config.toml
num_hidden_layers = 12
hidden_size = 192
num_attention_heads = 3
num_key_value_heads = 3
head_dim = 64
intermediate_size = 768
vocab_size = 2048
hidden_act = "squared_relu"
norm = "layernorm"
norm_place = "pre"
norm_eps = 1e-05
positions = "rope"
rope_theta = 1020.0
rope_fraction = 0.5
qk_norm = true
attn_scale = 0.209
bias = "none"
tie_word_embeddings = "early"
parallel_block = false
extras = ["some layers without attention", "local attention windows", "shifted keys", "gated attention", "exclusive self-attention", "value embeddings", "hashed n-gram embeddings", "a smear gate", "an embedding shortcut", "skips across layers", "capped logits"]
init = "uniform"
init_std_qkv = 0.043
init_std_o = 0.043
init_std_up = 0.043
init_std_down = 0.0215
optimizer = "adamw"
learning_rate = 0.00194
beta1 = 0.9
beta2 = 0.99
weight_decay = 0.064
lr_head = 0.0116
warmup_steps = 488
schedule = "wsd"
decay_fraction = 0.513
decay_shape = "linear"
final_lr_fraction = 0.0
batch_tokens = [8192, 16384, 24576]
max_seq_len = 2048
doc_mask = true
train_tokens = 161300000
max_steps = 10039
dataset = "wikipedia_en"
Each number is 500 + 40 x the weight over its row's rms, rounded and kept within 0 to 999. Layers, rows and columns count from 0. Numbers have three digits each. The size before them is the row's rms in percent of the matrix's.

# layer 4 MLP down (transposed), 768x192, rms 0.164, rows 10-46, columns 0-191
118:542456438473499530569523468472564528493476502459539539483536551456440483430417538477503439463563578459457451458530546478461508539493439532504493491488468511487451504496481547525450540498481465464456536467492526516576419504486541443495483536497422420491526492429474506467543460510428540522521589513488564522549446456510473486552554524505477521491482495454534561463538457484378553530519521532542509494513552480594473567491526481507457509525533524573518518509497469593473537518509532485537490550545486523394471484520498497441467576444523499542522543527504430491482466484488452525
091:455442556517549546453433517438493484527537601489471452510511550555464525558525477471484559487582482453519472520498474505478560500416533489590502483465494504527366514498547474513555486580455528536431486525433536503432470455507510511554532443474459478470512553480475509543466527426478486503548491462544491558514460492474482539498508522545486480529530516494555434518478457557559455527519483494478537543479460438524522518590484523576495542444562500561497527413478462474488435484530466566459485477471454545457485453520490453511555555502504526448546463556502455553475485536486514495
106:468493496522526426560510420493544521441509529536471511429499567538513552510492563480473499489553515472481495503509469475601437539506523527479476552524494499467482555450534431507571531493424404492493397481502483468504545556446530475534499516483463501469549485518531538523540410506540528536521495522517415547475499539522565492508532368496410489468521478584407481509482505509463550477559527435462462489512491498476485461508505451506490497533502555483413518527518457467483501562460484545527574497519559470589475441476444449505471549480525479518451493520450553539518498471528521495
089:497559530516500531528392525390515544517474455511490522473521480450500485498516465510537469531527474429508542498522481569483476525509457501502479464564522421544503533475467503460654521480531438488521517517540493496527512519582434462477435498501453484574394464533525465511494482517452605525541461502540520462537547478557517505537536516586536462484494537505454523514465571435394477501440462495468505595490491523545456464506498534514470463535498507499465397513547524496490516480444461457509502550477485490498523465543477505494493520462512490495476533546458506528492462560449518403
097:394431574485477529439554523612474480496584533531479506492475463488484498516521545485459435496631493514530569431524605470505510474550525512521519484414512522586516574485483468527489519508530470504516519469520550519500460494489439468508493514499450507501484547528524490536489513460544518529457457455434492600561500403540520509444524527452554464483467542433488496554481553529520475461483560480537482489475512506390520530562495466491510500441444476450477521435444511563522503526551511491531475510455477478565513501489513454482445488535524450545476460460482451517503464480529499535
088:563525519450419472610481488520464490479465494478543442525556559467497512427507546545493470471511534515427496523499479488429471540451511519530516504471508486471495455577492427547525410520455507512473509510490512511458501468424490479521521508531501473527495486490597511435507496454416494466480468466492537509511516480451544485539480513473536464524470495447514451525521531477503470528527601527497530585473542538512465526569463552534476566521499536537478413534503472516631505506534527440475492383473480510485561474484463418535440518541575506471529480449427475527530573542510489471
100:487520525503550519527474556438490546416464533561514528504490520530492496491440498455510514503457488517444494469464491483507455485491443552512448460446491435520560506536502452524465519432516532497482490465504540518497470484484575547540587449483539543492502468519469605576526463496493597527472527526455474599451501475434473493426491515484484488424440497461578464610470447501452549554512490502499545450550571535511532531536503509438503518531474485500485443498492433498486525543534469549485454451493507465575522577456466488499548482580467558455508397429528493453519513535524521492
101:544639479543541513495524507519487486456484501521531515571568497420442516486505573407481456488504522562437485436490442504499458508513494538543412442497507440497464446564550482502467462516530517481484492527517537554523520468469480500547546517431486449485512590458464520480480479476473517557480543508511513514464463448509512494470467448483553571472493500495481497487486537514450491503523461523485512531488482485439591572466534488533468587446528424502505529511499504515521521549483599419522426438527454476539530522383523515478523562550490507478446488486560538560515562477484543527
099:549467435515507533529446489478519577543509533542545516493569464490475512508486512493502402539516407509519493507480474514515439545388475524462549494498486489562518448552521489492473509601497463499461558514473518469530533481502532493523443504564506517466451481523530493549475502466474430526593515472531466469502559420450430498484517489548628491455459506508539505480506552533526508489498448421504500476529461510483385534417469514526525499515490432501452471480468525517545534465514531431517475499530523544443549559595504508466485555541529432446481441503469443497541463466559533506
101:548498467521539480494515561481574441572519532515480509492483460452486486480538547531502513554528489463491479461512535482526574534538494559497532509607452475441494462456459528479601440442566522542485550483442438468507517458512482491492422520451475433484501495516497449448448448495516560515486549618452459478548426482558531507490514545566500481458606465504467547484488533532517470511476526475527498461568517561469488473509509510479471500468512523494499528480497470436420527489530485497500501500411479551468511482574523454456446458565504488504474461450528562489541470635486484477
113:529525519463494562498497547425502510488462522459515515530550519529494417506484497520367485456526585500518526501470478489493483495463439568522522533482416528529492501472496488553423481528492505482502560558520506555486469522520441500489492502560564503508531474482502513530450446476495448504490412538522495501511483499600486490563532442490474505414404506462547519425460539500485505469538562496467495405491495474500494574539518527500622509485525458516465538519508454529450490454447465398496443521478522559544483528448481512508509450497492576588449556530422463531544508500541515521
100:528489442525521489520452443487503441547504514548470485436520476511559570492546569520465473489516588528552438497451463474481492514468506528524436490488531512542421599480475514500448418543454534492552521546587491499483576477472480538544529499487452435480549494508489473436497388525578518434473564544445434545514463548532527507511539467527486497553517494476554511520435429532490499471468452462510557446552512546433507515524504455474459498451526475488459527540518491498434523554530517438532557512513571498520440523527489490478485597498476420535524493513488452544477455481438530522
105:525499483462549526583516502512482507470508535462623580547449437486567511423484497432535543435520560534562454505501465527517442537469481589507478476483498515468488540511555502550533478515426429482490479495473479531513485503548508532451547498517490468495462531462440523540505518503453445495466466399361534492509477521495521461540516500485532498534485463518514462472483486499538476512572454473466519507580561546469441442526580533524475568479515464454511513558512465530442444512551592501459487513508508469462478494544477430440520436465567476505487520485487562522513436497554476484
102:473483563525531547515524515491511503484582521520547532480528464504509539468477541448496508495580536494470451457504482450517450478547492488474434510519451461461471494488451493462494474618492401452536502530541479510533542531471458478629560518433509515458508459494501497537543469504454486475538472432542463546456538565484533478536486543489495439469519572510407554524497523509483544509556508515440453508429491481480532479469479454450505557454485510491538485475496488540521606562538510479490487538496444513508553516460479440447491626473447407467482454576543463508451467547509529493
091:526519566499458430540497470469449464465500518526483523492542496500479476552549532468508546565498529469529521479461533490483517448431425484475364520480478424490479535534437490539536442493478553576526544515500517464494559493550506489462559489526528484539466399489510528488478485485486546434444456611485483475503485485534560487448534500499491493499488543525465470483520540516487412488542547540549454494550482571479582546509459519513589492517514478499517528451481544475455579500476486457455460459525496447482512496544481469555476434550453569484504494437506553592509505609501438507
105:565474591496498507532461498465480478502495452543431453508510495472460448516527479476494480511459490506484565492568515405483518501496544551462511507483465500463454380465515527444516557473572555548504629451472457600434541506448486434504564457492519547603415542511522555496462468536471541486512455492501498499543493527469489507462475529505521519562556539496491565463475466436494504566447529499516537500510485503446566496530555526466467475530509553470524476422511439528551447506525411479483510496487511500502521415521517570458472462511516552484515486441503515487588487475507523507
089:476456532513553552573481498434547377461482540516427533494445547552540493514545489549425482493485560512538528484506567472441454553476495547551476474403453525563518481494496503536490423482591488517461478474514505422485409456468486460552504476513516477582461494470554483523483448520504460467530430532527453439510465499516490562463505497463534500467527450475491493563487463465507444498494433605475474459478487468538444504537529558515512516532514518520532501490531520465549473574480513420482570506517500532523489490511546572501451504504450492546458512496500572491504478525472615491
101:502445487461460558518550453473592555500424524451516486522451555504451476475571557474432530585573509484527490520462566519462471470469472455465498535420448487545507552498479566484518533486450567498484516499450434517541488540555555524492404480514538443507500477468450496549506563497470494529574456514519494476432516469568479473410521510531521524443547565508502522517526488626471534458449518531465521485464544462540525465460534526520527489549554437464537517467461498462497507460499494551520480481514578523455518529508433422509467482465529539498510446541487439476535443474505526548
099:521488488547507470510540473476528514499518492484486529544476474532548533446549540495527515512516464493478397514532486497432543539462488528506546520436503458506541542535532549426558480454511495481449539519505477439540494484493509503507510422501467571571511578503484536506465510447468524556599432558579552569539438529534432412490543461494498461414508474472462571466464444461514524475474455530520481466519499508506431502454439542527500524521450576542469426567521549516476483515459484524499508442493500476523467520501538488506508439517569493445546565559508412438487439561499490412
095:427537544577528463495531538566453565495484409522524568525464490525478472446479509446548510449522436499460491450531514466493512477438535505445449497507563548528499463426464539438604436474534526516481507508548530498487453505442444520552539494488498504499468507411462472456506495497435431528559427564477519539508519472516524492451434452524450494538481546470524497566504479527459556482541514440576583486439487457491512562515441532523489534485469469532524476480543491496448485442516488503474507523537460509476539483472536518451521559505564533522500503467558416514549524540624514496
106:466507464520492492506534534482494525493472527426472499523529570494544508447574510475427464504482520459489485404556510498575576473480504468510437493501515576520471513496506477470417495555564494446564497471514456498506526498520476539462582540528493427483528449511496453503454511502474508501516516502513482583518497498479565529563512522582478603491496471413421467545527499509500509425497500548461607524512462462521494435431473466554556554561502509488539525487565440568513533434506524469526453423466556478497481489528457460516510471512497457569485540510435538541415512441469528535
094:537507430506484474580502478477544478522505509550512541532568502507499519532584521384496522465545527482457538464550506487511545501558472506495474504581550461464470543512522441533492473559404515386571482531535488511449475509479490491432531509537493488509450559566550528498424457559493497484417522474466471500522539452526535532500493501441463542544534508472498482502454513514458524471499512457489493491528458562504541478486480429470582538495483523589494487487456531434451449466477459553487395431534515488517501486459443565559474480507521501529482530473509478431528586542488421562
107:504472487472508488528452521511522506494494525407560403534507502422506503506561505513492513451516540606559493508493503484425556449554450488532509534498548474519539530550452474494509541530531484507458527441487489533516486450506590493505393525517567487454492456570499576500440541487513509440467517499584494528517458477568474548480497563492454578520536494469480535522567546492551394569517466529540494524544526479509486518426506489516486460477445433520467499475466479448509534417498438499427479446498492474440556477475518482471518529485578565502548489473478513546450486481465560573
107:508494508517466462475486497576527559511560499447475522577427446457543485490516559432484518511510491505539496530468477516489484526494497429486474505499480365494508497563453474479494493524474491497554516475537419485565514434482496471485530525475544449495503445552554540556495504574477473497538410508549471547498464450491494475479493538510538486568463476495452518482513484471462515485535571541616472459487507447499524501476603443509529474545506477421459555496492510510477610537451568537403527550535484514482488525491449518465447496529498455487452529493503548576463427515434571542
095:446450512523455443436482458478490531524459464456487475524481459580509511453456571464563456527529433583496550493465450510446488446485570513514551508424520483498488392530513483462548520524557470532542463498480432461523483512534505535476491503502514552536432498522542513494495508552492482493602483486452456508481499559541574494574518494533438498485506498514524570455456472550418507474478444511468475487505508505552471481501606486578417508474565520545508535550520480535572509483492468518496487503580554520437478468527538462449491546487450568541509546511409484542504477513553501571
088:466444614493483525492477571452457514409494437458490486509571582561528540492462482484584538544470535477529503530480516569495518508480459594538535416505562589462538495463501455487562551496510595518471502420445465512471518462492427578512562482543467487502435498467508489489448454452508481451526436557456481557499454490473513479561487462495460459476545500460486581469490536525500453523534528503596493505508484493460520491538505505527514502585499486493547468493435501598488494510510517506500470492444473502438480594517459551454456481534537498489468536499487512470541523464495502502
095:519537429511454482515458475509457555514502529539581450520483446433529468499501475463576489479534455510359485557467442456573463449485478491368486488519521447517573505461511506443515521477481534502493521488500527537490547526552463511475535570497490495504485510519434574548502540493416430531519496504447552491472448522486511520563519568465534449508549598422476519487439551537585509540493489555536505554517482515504472547525538549486473437554485478464446510454524471517541451502533506449510424483529471496430494541474472525538446571544462523507551535473465509512495507455493493504
099:596492509542452459491442448433543486563485483526571446461611472415475444498562491451521503546499482488555479440512542502499588547519498472468548474529451500466437483555481530466521543465542516536495457495463459459477477559521523466579451469518465561545514498382502563483522463450428529560508458552486495434532482523522513512513457460477478494522484461532498495505529499471439518480471490522551491486511552497480530544501543531519480569455535519505457524486472562470495487453411435545469506465527501455426546510551544533547541470439475510482566459524465534564520501544552436530
094:454452462597573505525468448488547482475514479478540465450515454473556562533484467529552482484552494543471540498545537500434446550494505478536502479521502468457523527529477465463608513533481514602433455483460534572520441362534495519513433503508506550465565522547593512498564419478460539478540487502441467434521494535476444477405484558505526466517512525464477496501559507464494494483464551503460524468498469480436559491465480519414517554499502522497478515499452474470537526439447541499499540520519484490484522486444497497603515526500557492477475464508479574582471503500480474519
108:501476443476452533515480499410507487492515504526421480540490442594516480538432459512556530507494496494514469515514443510519494574498546560506489497553579591451512491509518619504501523509504525540428490519484520532471479412494552526549466590460416490523474525513455548468496527472397532524530484475490450490487447411499421563451477492459459440463486497542500474539537563519561510410505467572573493462499434515493485553511546496456490564511533481595539538529510494494494413531531528473426498505478488495478468486529514486471545499532529486546531484457515547467487508442488530501
104:500502492487471517570551482623505525511523539510513534563497475468514463459474547492519528502473486393478469536446466495521479505478489445507463454490517505496492550534534493595454543401458441494496441496511534476478498426494514525474556496527520500559490552450561510526520481409525510561598563488470510484473472523506557502489458538462432476400518463458505498528471523515508548511579441525476494485485549467478465459476507472537521471363487529459509467470466532520631498529522526474529459460471517537465477505559435526474552467498456405510492553474476543535562484499504475494
095:500570536566548550517468449573533561593462562574479503566439529527456522436503531517524476461484515491496451528495512496472474483547523553486512471535434450442486520468535462506440494484423515483461472496456483388547430554469521487498467552478521517453508496548498475538500506517548585476468587502475548484497510490571535525516447464545470502470591494512552493504541462510526485540527485467471407462439524526473497460573530468535424458427506525496471493511466561440528510514484495497450508492445502481396479458471497524536502476455482510525600509470547488440557539494509521442
085:544513496420565468550439505455471494531480418497473401542429557510509531523481502499498462471545565447460537488554502461479493461504454490469558526504558497522507491521485503561596455482493517561521516434513464473541517491473431501470530571568530469451431508486462417547491484524508587516486455494461489447483525476504520529533530508535492524551564501488529495506463474478464490537541545488531534482501533428565514545461489538597498403518458564433434469490486556586499494502496431550485499527524486560538412486472438553571510468490497474535515530507466470424484530552465516487
096:458454530502483565489475479476542542500444532491560534478441489471459515512520552544502503485434490495476511476482519558473460459500447608477501509448524440474526580453518507554565531458482565482457581542565481503462570478561540473529481527480538520458434440527517478522502492546464502514512363535510548548499522534586505525467477525446503450469529524503476513490488575492501508499429438497538458565534515453474566451513502548465478440458440504472561448496464489479479580494443582503490449522467430456579462425563544498461482496529466525455500517507485560528532476498472485486
110:478482429503507499490487463551561546464457466549440557514520479534523480500540431524503561510533495521487514424580475540562562519534438487507493499504485524442515499509438485430519552513471522488478429483527439493570492492545541481489479528482482498490470499498498488463442513445548471484499500535558514566421449437474451462520493546519507525467544470449531514553512486461533518524517537564555520483547537492581468494443474474415465515494566558559549461573471512522536401420431445537557415479494532440570489475524515435506511476497486489513537534554445488476545563437455423496
103:553520550529427505533460481510555439599452560563562462471516530460515449462530522546532483487490497501457453592533393520554517502457483534542520503522453470504476440508505520489458481486452449509461493477446478513467482571547509553454530497547523481543515501553473473508448531451473478522501492465518526486539459489536558479459438534427447512491541565450455530422454444561528499489519529561593529548403496523515506546529455512516535479460523542487468498471486473539459508557535570569476477498402490531519438434447498504469539521445557506526496479435426472503535492505446496510
106:560409494471510455562439484553491485458485475487527485464539477505561503458537539529544521559473554482378569487468485465522466449452485487547504551448504519529490479457501584501544525536494551510480459507524466495386497570488534496583461523468491512614509427525483543464515496511499518482541487490616510474525509501536483501558464567516512457403558467514518503505527568509523462549531510464495488508510533503433499410516451503477504513501511477538484543456398471436503443508512487514511464500492532532420545552503530435511479485549529477486544523401448511508470483552518473523
# layer 4 MLP up, 768x192, rms 0.17, rows 11-46, columns 0-191
090:455517536505417534393517475473503491501479483491434548520495556473465405497475500589506540563502421517498511451542550509496591467504429493482550465543489532412560475583505555541523488518562488482501567472535503498473572524454533474482481567484492501496512452447563475448475514560546496468513568454517478473574466539507517478493514506457524454497590480432452516498467471558482490515434481454453517463481540553526543494514519443481518453482420527416518489477474465578549432475455492551482482553464498524489543553560516548529511495481504474495442516535489487506563455467555486540
106:461593458499500489479526460519455536566520527561523552514463446458528498495556498508491515542442476492558562471524542444505508519540494501533460496536482486463503558451449519588437515529579462521471509441475521514469481541453561512536476559615494507624538496501488489505523401482498492520482527508488485520495517537450527464434513461458489481435520464467488571565536510506478532496499476496477390525489519488484520522526519445506542418480449512503502513450509439502469403477486432481507456574477483516500520563516452524489582512439448477490515525521373547519501547530493548542
088:513519414495461474538554424496441538512546517487519453468443496484440500449445493528467469477399543507508478485471451495515537459468535437481467490547534547534528462461544525447492514545488562571516465551541531557534440478536526425541462441502481569540598603469517535441532460448488473463494510509516511523505535512497442432528398541517473534503506510487527497505457518479493452561526474515554429554511549452538484525465526490461552491536472502518484558507538494513500473481499497413532490453544505496553457543592482581481527539430457463517499563499526563557442517460521487547
097:503570543483489482485543511555479484439498422630526505525435463489554476497510439492532512512515476511478537510544525465514521516525512514467529567543472547513455512496495460473466560454462413535518476559484572520474479500498452520440467509488441490475470576512521485468475518525568517477415500473580523532556461511481505454509529421454458479483522389430549509519446486482463548516523531478499464523518580488552502517571444477487454548446487497506456519466482475552476418586486564556538507509502496404507486507445471552592505528449488553538462469470438482459495522531517534559
090:560538441396447518526465464500427515524513514516450520405418571542471465502514484510574553527505496520521420483523490544474524444479475468523491425534544471501541496467523453455485443542558497514480496502536462549606502556498492500415461497533433519531505490543554483512554510518472525493441513536541577499480467488459478441541496462531544416539458524541531489533506523433445553501431515480534480516433503468470502488530441519493489495508521444484529500467529544506435564552490449470555478576578500599500481465448497456517507441487487579487438500449506503519453498521444476477
101:544510530527480477443484493522449512531582505551475511466497533478511447465489480491484538525466486485479502481555505517505586484464499505465489501479489498399560514474470506484492519445539566536518451524443496573539521542498579471501521455507420520505489490544504579559449460524566486492495520576433519511574475487517529426458549560470496571436513457443489488547443522483517503489393460426548551490468557505504477492503496511426480454511419443520437497489497446491465514522516520572477488518475449496551566464446512505551620557554485461532530460462515477420501496505460591497
103:478543485520500509438451498527524528538502465552539513534444515463624505468524426571460446511462493524508430481468508521446510496521544488503524512513550480502538457477493557442503543492520554448577540590456517467492512558493483501508522489536443525550498525516526506513554511518482502530524513434479514492509555512464466499416445411530535517492509501522416502427442482455494535456519509432525484478475498503542458463523502463588559451493490479513351537513583471486434478547455574498501551513561527556545479451469540513533463469479517431523424516487488528578517504485448504563
100:534525499489519490501525468518454523504516501490426497504505501482506509558517522472492557443448409516579427479467540450543486459455520440472523501599488506519499540499472515580478493500485448506510501527496475483530507496501536465525489598442440544485513556498489433462541533567451486464474502493439527490555454449410533452436508520517451469463469517482505586458468461482438551543468559535478461497498602552525494563495528530450475490582492500499468536450470557481509485598496558478513505505496496533603536542442551547529491487484513567484463477431418590550452477488505543478
099:546515435478500488561473519533514515500488472532479502501451508502492416516490491419562531502499436478510567494617508488476552518478480460511504477589509448476558465571495427498456502447538411472456533502493533475569458576482500449452537520519441481505510486530530537533566450515546508425485533541508503461531563485436473527487506524486547490561542482383506540457453477467497481521507481462489527455496509479495519471615483447420492518534493538456510502505502554553552480518478485494508445488479497536520543541463499502506527605487473570534437518521380492504526451476433564513
119:523555409496545520479546446512495502470572536520529514449490508470532490468471505471582479472460472504555478492461553537465576530436553492529425436463587524450516483494457528504420459539431523459486488535512511482590502470454509480531468549536513516525483492518503478521610477529460469484481589460608504459505512558503490502553487456526575526465527523502552480500493468449403489509501503449613533445498491517468477479521532502477490480492523502486447560485569463530562433490421472466520491485508489545499466476542430519508498491502514587592492468578474491509480453461463473516
102:506496477522500421492473485491452511510576493492455544427375514494522484475436474488555484485462510535572543513556511482475502548467479561509506514465544484471526571458506496561441523521475450506480498529500540556505483521526514382477443460526463562502488511476498470608543419523463500487500535520553556484516506481481504498469547527419528568518528474466535464460439493491490514515459500525503541520505521478527447513499515516565461414528476521564477524534597519547544539468452457494523382571536498583462422500460497518491473529514498497504483527552422426519587469521515539513
108:475509494420447463497565516484438530450475446561585540478453517435530445474508453489553483411529397518497478475518488569569517534501468530544537459487551515463513538542462526437481516433510432530548513549555513514529521516513566468474502498560495494560522493447514505483519487443564440548517524488479520449533504493473505438512535528543507485502532441476499489456513593551557520510526493521560539575448464522468412436439463447518536457495481517489522515430557516455529447533451583528478476466521455518528552480556471470530474432457543498489490457458521564560505439489476471531
101:472551500391472446489476484571497516447491495568499498468480484484536473455513487523479453539523493484524522542497505583516488460570453465453569503550587505507453557489494430494419566514485509539467494510507452542485558503494447517457463545552515519475558528492568492474579509502528502447503535470564548570559469544457577473439539451491492473495504518517509528496443497514483520455510544469550476578469518501562527468587450480507515487427509505458418558462450438479419481583607527451485457529448517518504527535480445463555464529459470453474539492511508546443496505514475503533
092:506497452465518448489485459518444514483606510467482512555481545565542440502518416526498517535529525529482550515512514532508475466466443521479514488474475564431475491531491517454471551482490434538572460493547511549533464488427486527550475527539518499506492461525493573551471501546431523539474508455497544492569507472532564509497537557487495506498482473431532570513513445492418528482440513485514488549492576534505566581413477476447479483520535496520407515522470468467460453558495538455524447507437471492564479483482430491440537518533398522481416523570456519427507550525432531556
106:484533498526473494440521441604494535463550497540512533461500497457528508430500455473521448509468501556531466467527564507486531489458527440515511478470530449521590506524525504499471502511489478488475552525526499538498621532420510516497475565561492545474528517450499547511514480508455516488431520470527508524493446599528431436436481544464469496536503545451458505555488484422480432489465395532479507424455507535538492514525581476504572568457506512483467572537446490484481527463457482591536468507486522571452589519524514462495505498450491501439515509541543504509386490507485438515
088:466494535452495502484487481524452582480526450538520493442510521448472533536487504501547508478465499492484456553553475483549500459472532445518528460573532524551504455540511541469511509438528515536566479508466515567549531515480478501443475544504501540416605547530481513500522493494417469469455518478536512510553550474445476509474525610522512527540488537482508536456483427448546469493438588550555450527473462484496537512497535529415483491561453493494468509439497465578496495482500511502540457478439474446542450531492428540501445549458572587467480476503458446537439497399484433578
105:468527537470426502439518552525521567489510432500481475431456513446483454526557480554502533521535514485476556525509435537494478474462545465485561484500515433521523479551522525550515444453523488579473505495547481507512562570488504424521431492474446520437509459492474453496510434524536467505449496559561497546543500491462527508444496476479566516450521493498433476457454484524524505481561515486430531539445585557535451576511506510501507496495512477518518545487612530476431419578521486552527527504478504552523518576485465451519535530425440452459470496534434526468421470400518500515
102:368491468453529490438455513542490543474479426529462492504490511495484511486527539521567487617488504579477521500481470536514458459487515451508526470450539414525529475510505443465483468483518520561527522493482502526516552496468541499444545554513481508472538425503509537472517535561477469474451537506566555493560450518459492468420486553558503517482510517495474529505515488547579449427455571500499469535492504571589525472491510451413542490523495544422464516471465443448499551521556539528507487481582537548516568602489434450533482458482504508465475472419512497494513550434518494523
094:449488538414576457537499494556545503501495458484499447532543477507498459460512489506492470523452488534494520485501519512465555540430522503514509531482527526484492535478517449476496490525513578517511551600597496593515560538503536433530520489499518530453495474440513493545536494538502563404509524418495570449533457487495535481430461530455488486539483553479459495470480449494488529479507502374522541526475556558490452499519506471377510475522453518456487541477472475488423517477494527519492457485492582499500475539497435493501569424464546561552505586481503534503472414489468413547
105:521543430522544445477503517491429571492523509459432529484498472498550489490534524465529524421436475576524561492564466534526545463548429444469519451551450574469510446541518468554451434548591524505511531465569518566506482473505556424444480486509463485435514529525472476510566461487421516512429553558462535557502519474461570496524516491456506463452518499481462530447474532546514474498514481483548511449489531479479496552485489458494424538500498455514557546482510454568525554464474479468570506601472472543483527569481444510505502568486405495556483477525528541531463472468502493499
094:536555550465469539464461435553480511439533466575472452491491513527503449424562511469540472494521493483503493491493495504607501498433525519430473487503495612542490453490495484509491462514474493449493474501426541495514542484433532501511486509490520503424441549496482521446581553559471505510549554503531526471534522510493522556436464563482528475511499487428461527502463454564486466445483470488576549468478556522514486583508511550467482506506524492479514531497499505434479508410490464597564513469490460481505525442603552411491564573534533464530511484499459559426491410505469480519
105:534501435485478441459497484599465508517501544517417449526463527525569567399459529588515495522493559541524504480540531520481469501560471581440534563460481419516515393556465475440481556504500499495480611486542481514536562573512512470463528526549496537527542434442538517488481487482503525473456480524529490510556492522514463433526518494450526457418477409526509468524547522442493489508485455514481468513513453485509436462553494493525542453517467460480473562503450479492512470514486544471544513536479490542494572582527601474506538482440498538518509507486509550452523442492465535532
108:471485467494521466435516466489460491522440529516443483525525517510575573456474549554523509524493478558532539495505478507499506538538482569494589560533542542463566467471493522626415544540524451526489508508491491514475513547437518515486497521443470566512528567441500486475528477557523480479529503441538491444555514470485458362445539489524464529515598455523445515532442485535520429433462513512470475498515519532527412449447506540515481503459509450484492430499486498579562504456486521520604495477478506505540492468435494485564538546478464564500500524470476458470585500479489507528
094:473559469464504500420487454525456465481543468598454421477522492478525496537562509558510600519453520550573521483493494553481502529473555448478496504494514516461502458577445498556517451487456525526489471478487566504491493520448487472477492560542540538449594528484477489458495501518519518470394522491503470468476531469468461524527464532507513528463436470499538467525478505533534469447481519530507434457442475562394547462552475531559521535574476470466484578560475494553603447521476468471558504481530492479532477475434478529560481518464534505523496517445566538498503406446423533522
086:473530456387521521470529492562436554464479504550485468491477440486471558490489480512526497469458403497521468472472472551496474566475583422488503493503555541471481491518536484466511529521511559564562450525559504434495497517441482454485489485563460565560476495495458503522551437495483544516460491482501475565485504540484467520498458553538505460512522431402534528542502475443565523511552509453559416552491495450493521579629458514506484462488429485445459500517551443516568485557454547479514462484506478522478471501516428558495566519513445535484509522439506519447499520487541529554
095:480532549447537495413487413512479562550449477490557474541488511510522508528554500506469511478485529533501488559555481493512473616485535479479462479559486503533544544420524501478455466519506464428466562485523488485486579478531549488497485505531484516488509466515475531468537412484531460445427517501555535461567461503529468501452459538471564503510581533592486521558570560476475503520502444455510463547403559527513449467613443489440457511548449420548495462397521501435432500535537530451470563536526512488484471490495457549500505485476480477517520501519480453527484486464497487527
098:449564538490486503411516479599496528506468490530544489502523544441558492492446476526468490458540477526523589463551459502557542479536479493431532469508476448511552504481500496514466523498475462499512527462501507530498599479440535425485523567534486473519556507467508553540495508466512537457499508505535527455562586514510482485415440485485504507483430484439439559521540535501536494465481504432510459535523515537532509547527473433445492489462475465489585591480529454515513463460504434527445571478571589456484458553500514526463516451445522515444451475562473463505592578476516427505
093:517498510514475492495542456513532501488500522480459451511512558547564486441536465482464599471470466513507512481569485530428558504404505449473561495478505551442492410506477391375506498507461507521551503515504505514544547462442564504507526496484466544464503562488534444602516541511490455541548499549497483492497551493465462557466525505547539535547522455451502529466545462460468547540514454487545518445469537523455484544485492542495531511471452477450427491453533412512477522501547516500553528491519476523496535506596485552550503542516493514493443459563555470440426493389488470519
108:495539508505474488466515414486464537517434429523504438556476560490541473556487539529541554517502524446494451511524501536497557501526480523534439499506563591461494420547535479519503522522562455480484501577530594573559496530499457483554522538461451531482483489523527507521484477545544496436476491444530449489545492472480527520503491509478517532495587485577396462499527440498460562545430489454504501554532496521548542495574564463420479449499391441497515467455500480511491482505479526519491484539469494510560492459491527538517535524468418488584404549469458566462457484478486507474
105:501497554467485493490553519531498489497519500486500493519523509488564528516492546492468466541416513471555438497462476420452528445521434475520448456524519513474525520521491512504426455514524477501472583526542470521457525507539567495485505531491506587489524477482496411444526422495512526465510529506471497465563467517546531526430487549490431530557531436413497551471470482509450550490501495474554479483473546452554556589529497472474505509451463508552490538466554586468462564521525475465534486544474464491462441578504460538472493455497576440548491536491443562431559514417555460622
092:523523554531539528527477463583486513544498506483505520496471552543472473509580459547592513542490478497559462536494437483461509524475511468492505426517558537471544484483491442466480508516508496425482517575594532493520517554522526461501477463532486523582466426515491463547519446499454439530499521424535615483544508464419433526461437519525530433564498519499525498452478490421535586516429590447509474547473514529463498516513442499521505460528488498512422506500573541422521495494497491522468532489488422467541459498460513513494506504498514466560515599474454520426473482465441543500
081:543513500496474502510529516483497510554505474492446562458537519496477478466502464531537537519510421554589473461543352469468488476501562487514451486558531519474499459489510486501467600500538441400501459475528493438483538565470560458406407498476490508490502496533530510479546507478475469555469534501478564505494493517503528520453531517424492505566548427516485570463449535519466577511502381463483509510566543506457470495462488504482464567468527484504560449515585492460538482537420532496526530539480453481494466569564537459497553553489518504493459452536465489528540501505454555494
090:459522443483513482525500452578461605465532426455449446531386435521491527539484488537552456533397515492530478531551487502449457564496507475498563490476522508460515482548523475516503486532449498471493471542483549518538465448483505440505469506528499540485497558498476467536531514562534469494398520491524509436472568476433438529545474478512527488516436476459491488467403490475473516501530537515559564530471542525541543550497488532506497540582465505515477568532514521548562454495541436511492572458574495543472503598538446455477510498487516457509473559547495480526473530402539530534
114:479530439510524412470430505547479521493529505480472444391491480476510559464546527554476486456489526475556511529526546460545496487474476470482511512487461566518494479477506424486472521445512506495518549467591531550550507482511493468519517553497473517528564504532486514491474501507496504503414591508545487496508472525449497488605487582486425515493552487513405468449549549476546469502437480465522516524405524491537509479474470462568545477530473554503496516515519448570477514493520494518518593534475582440515421542568492521465495451448471483526489469541496562477445437418451460589
103:374583515466513482328513486494397605430571413475502525541495487500503533535475476463474530472468511542530490503533551460499508488535480497484453465519483516535566516530530534536486487508505499479508514560550513525559533479427555445499504570518400564518559480427472551504507534583532505477494517521500479505483581503530416497506527488463555477504532461488469544516566529436454524473517508513478453516506524493507523527509505474493480501515409443496475532446562505488511511469486443476519487487548459467509539523516476556536501557516432458473497537528512470447534493441544477525
105:515510499409459475477503508500469478502493482481523438457508521511522468493555515535606517567430541519492506455467480502503554517555524455488513514565565462508517441558449569459484524457500433521536548526488542456486489543488535444487485588557417555587564445470466507482476529517558501426505544489525475503498510508499521493561432468461542526428500553452475557463463464512549476535460461512454477482460571466479445524522508445510491478521521463434473586397453538523469504443483451545540539526496559488463540471551516508495588552497573477547501507492484447550536531426506488496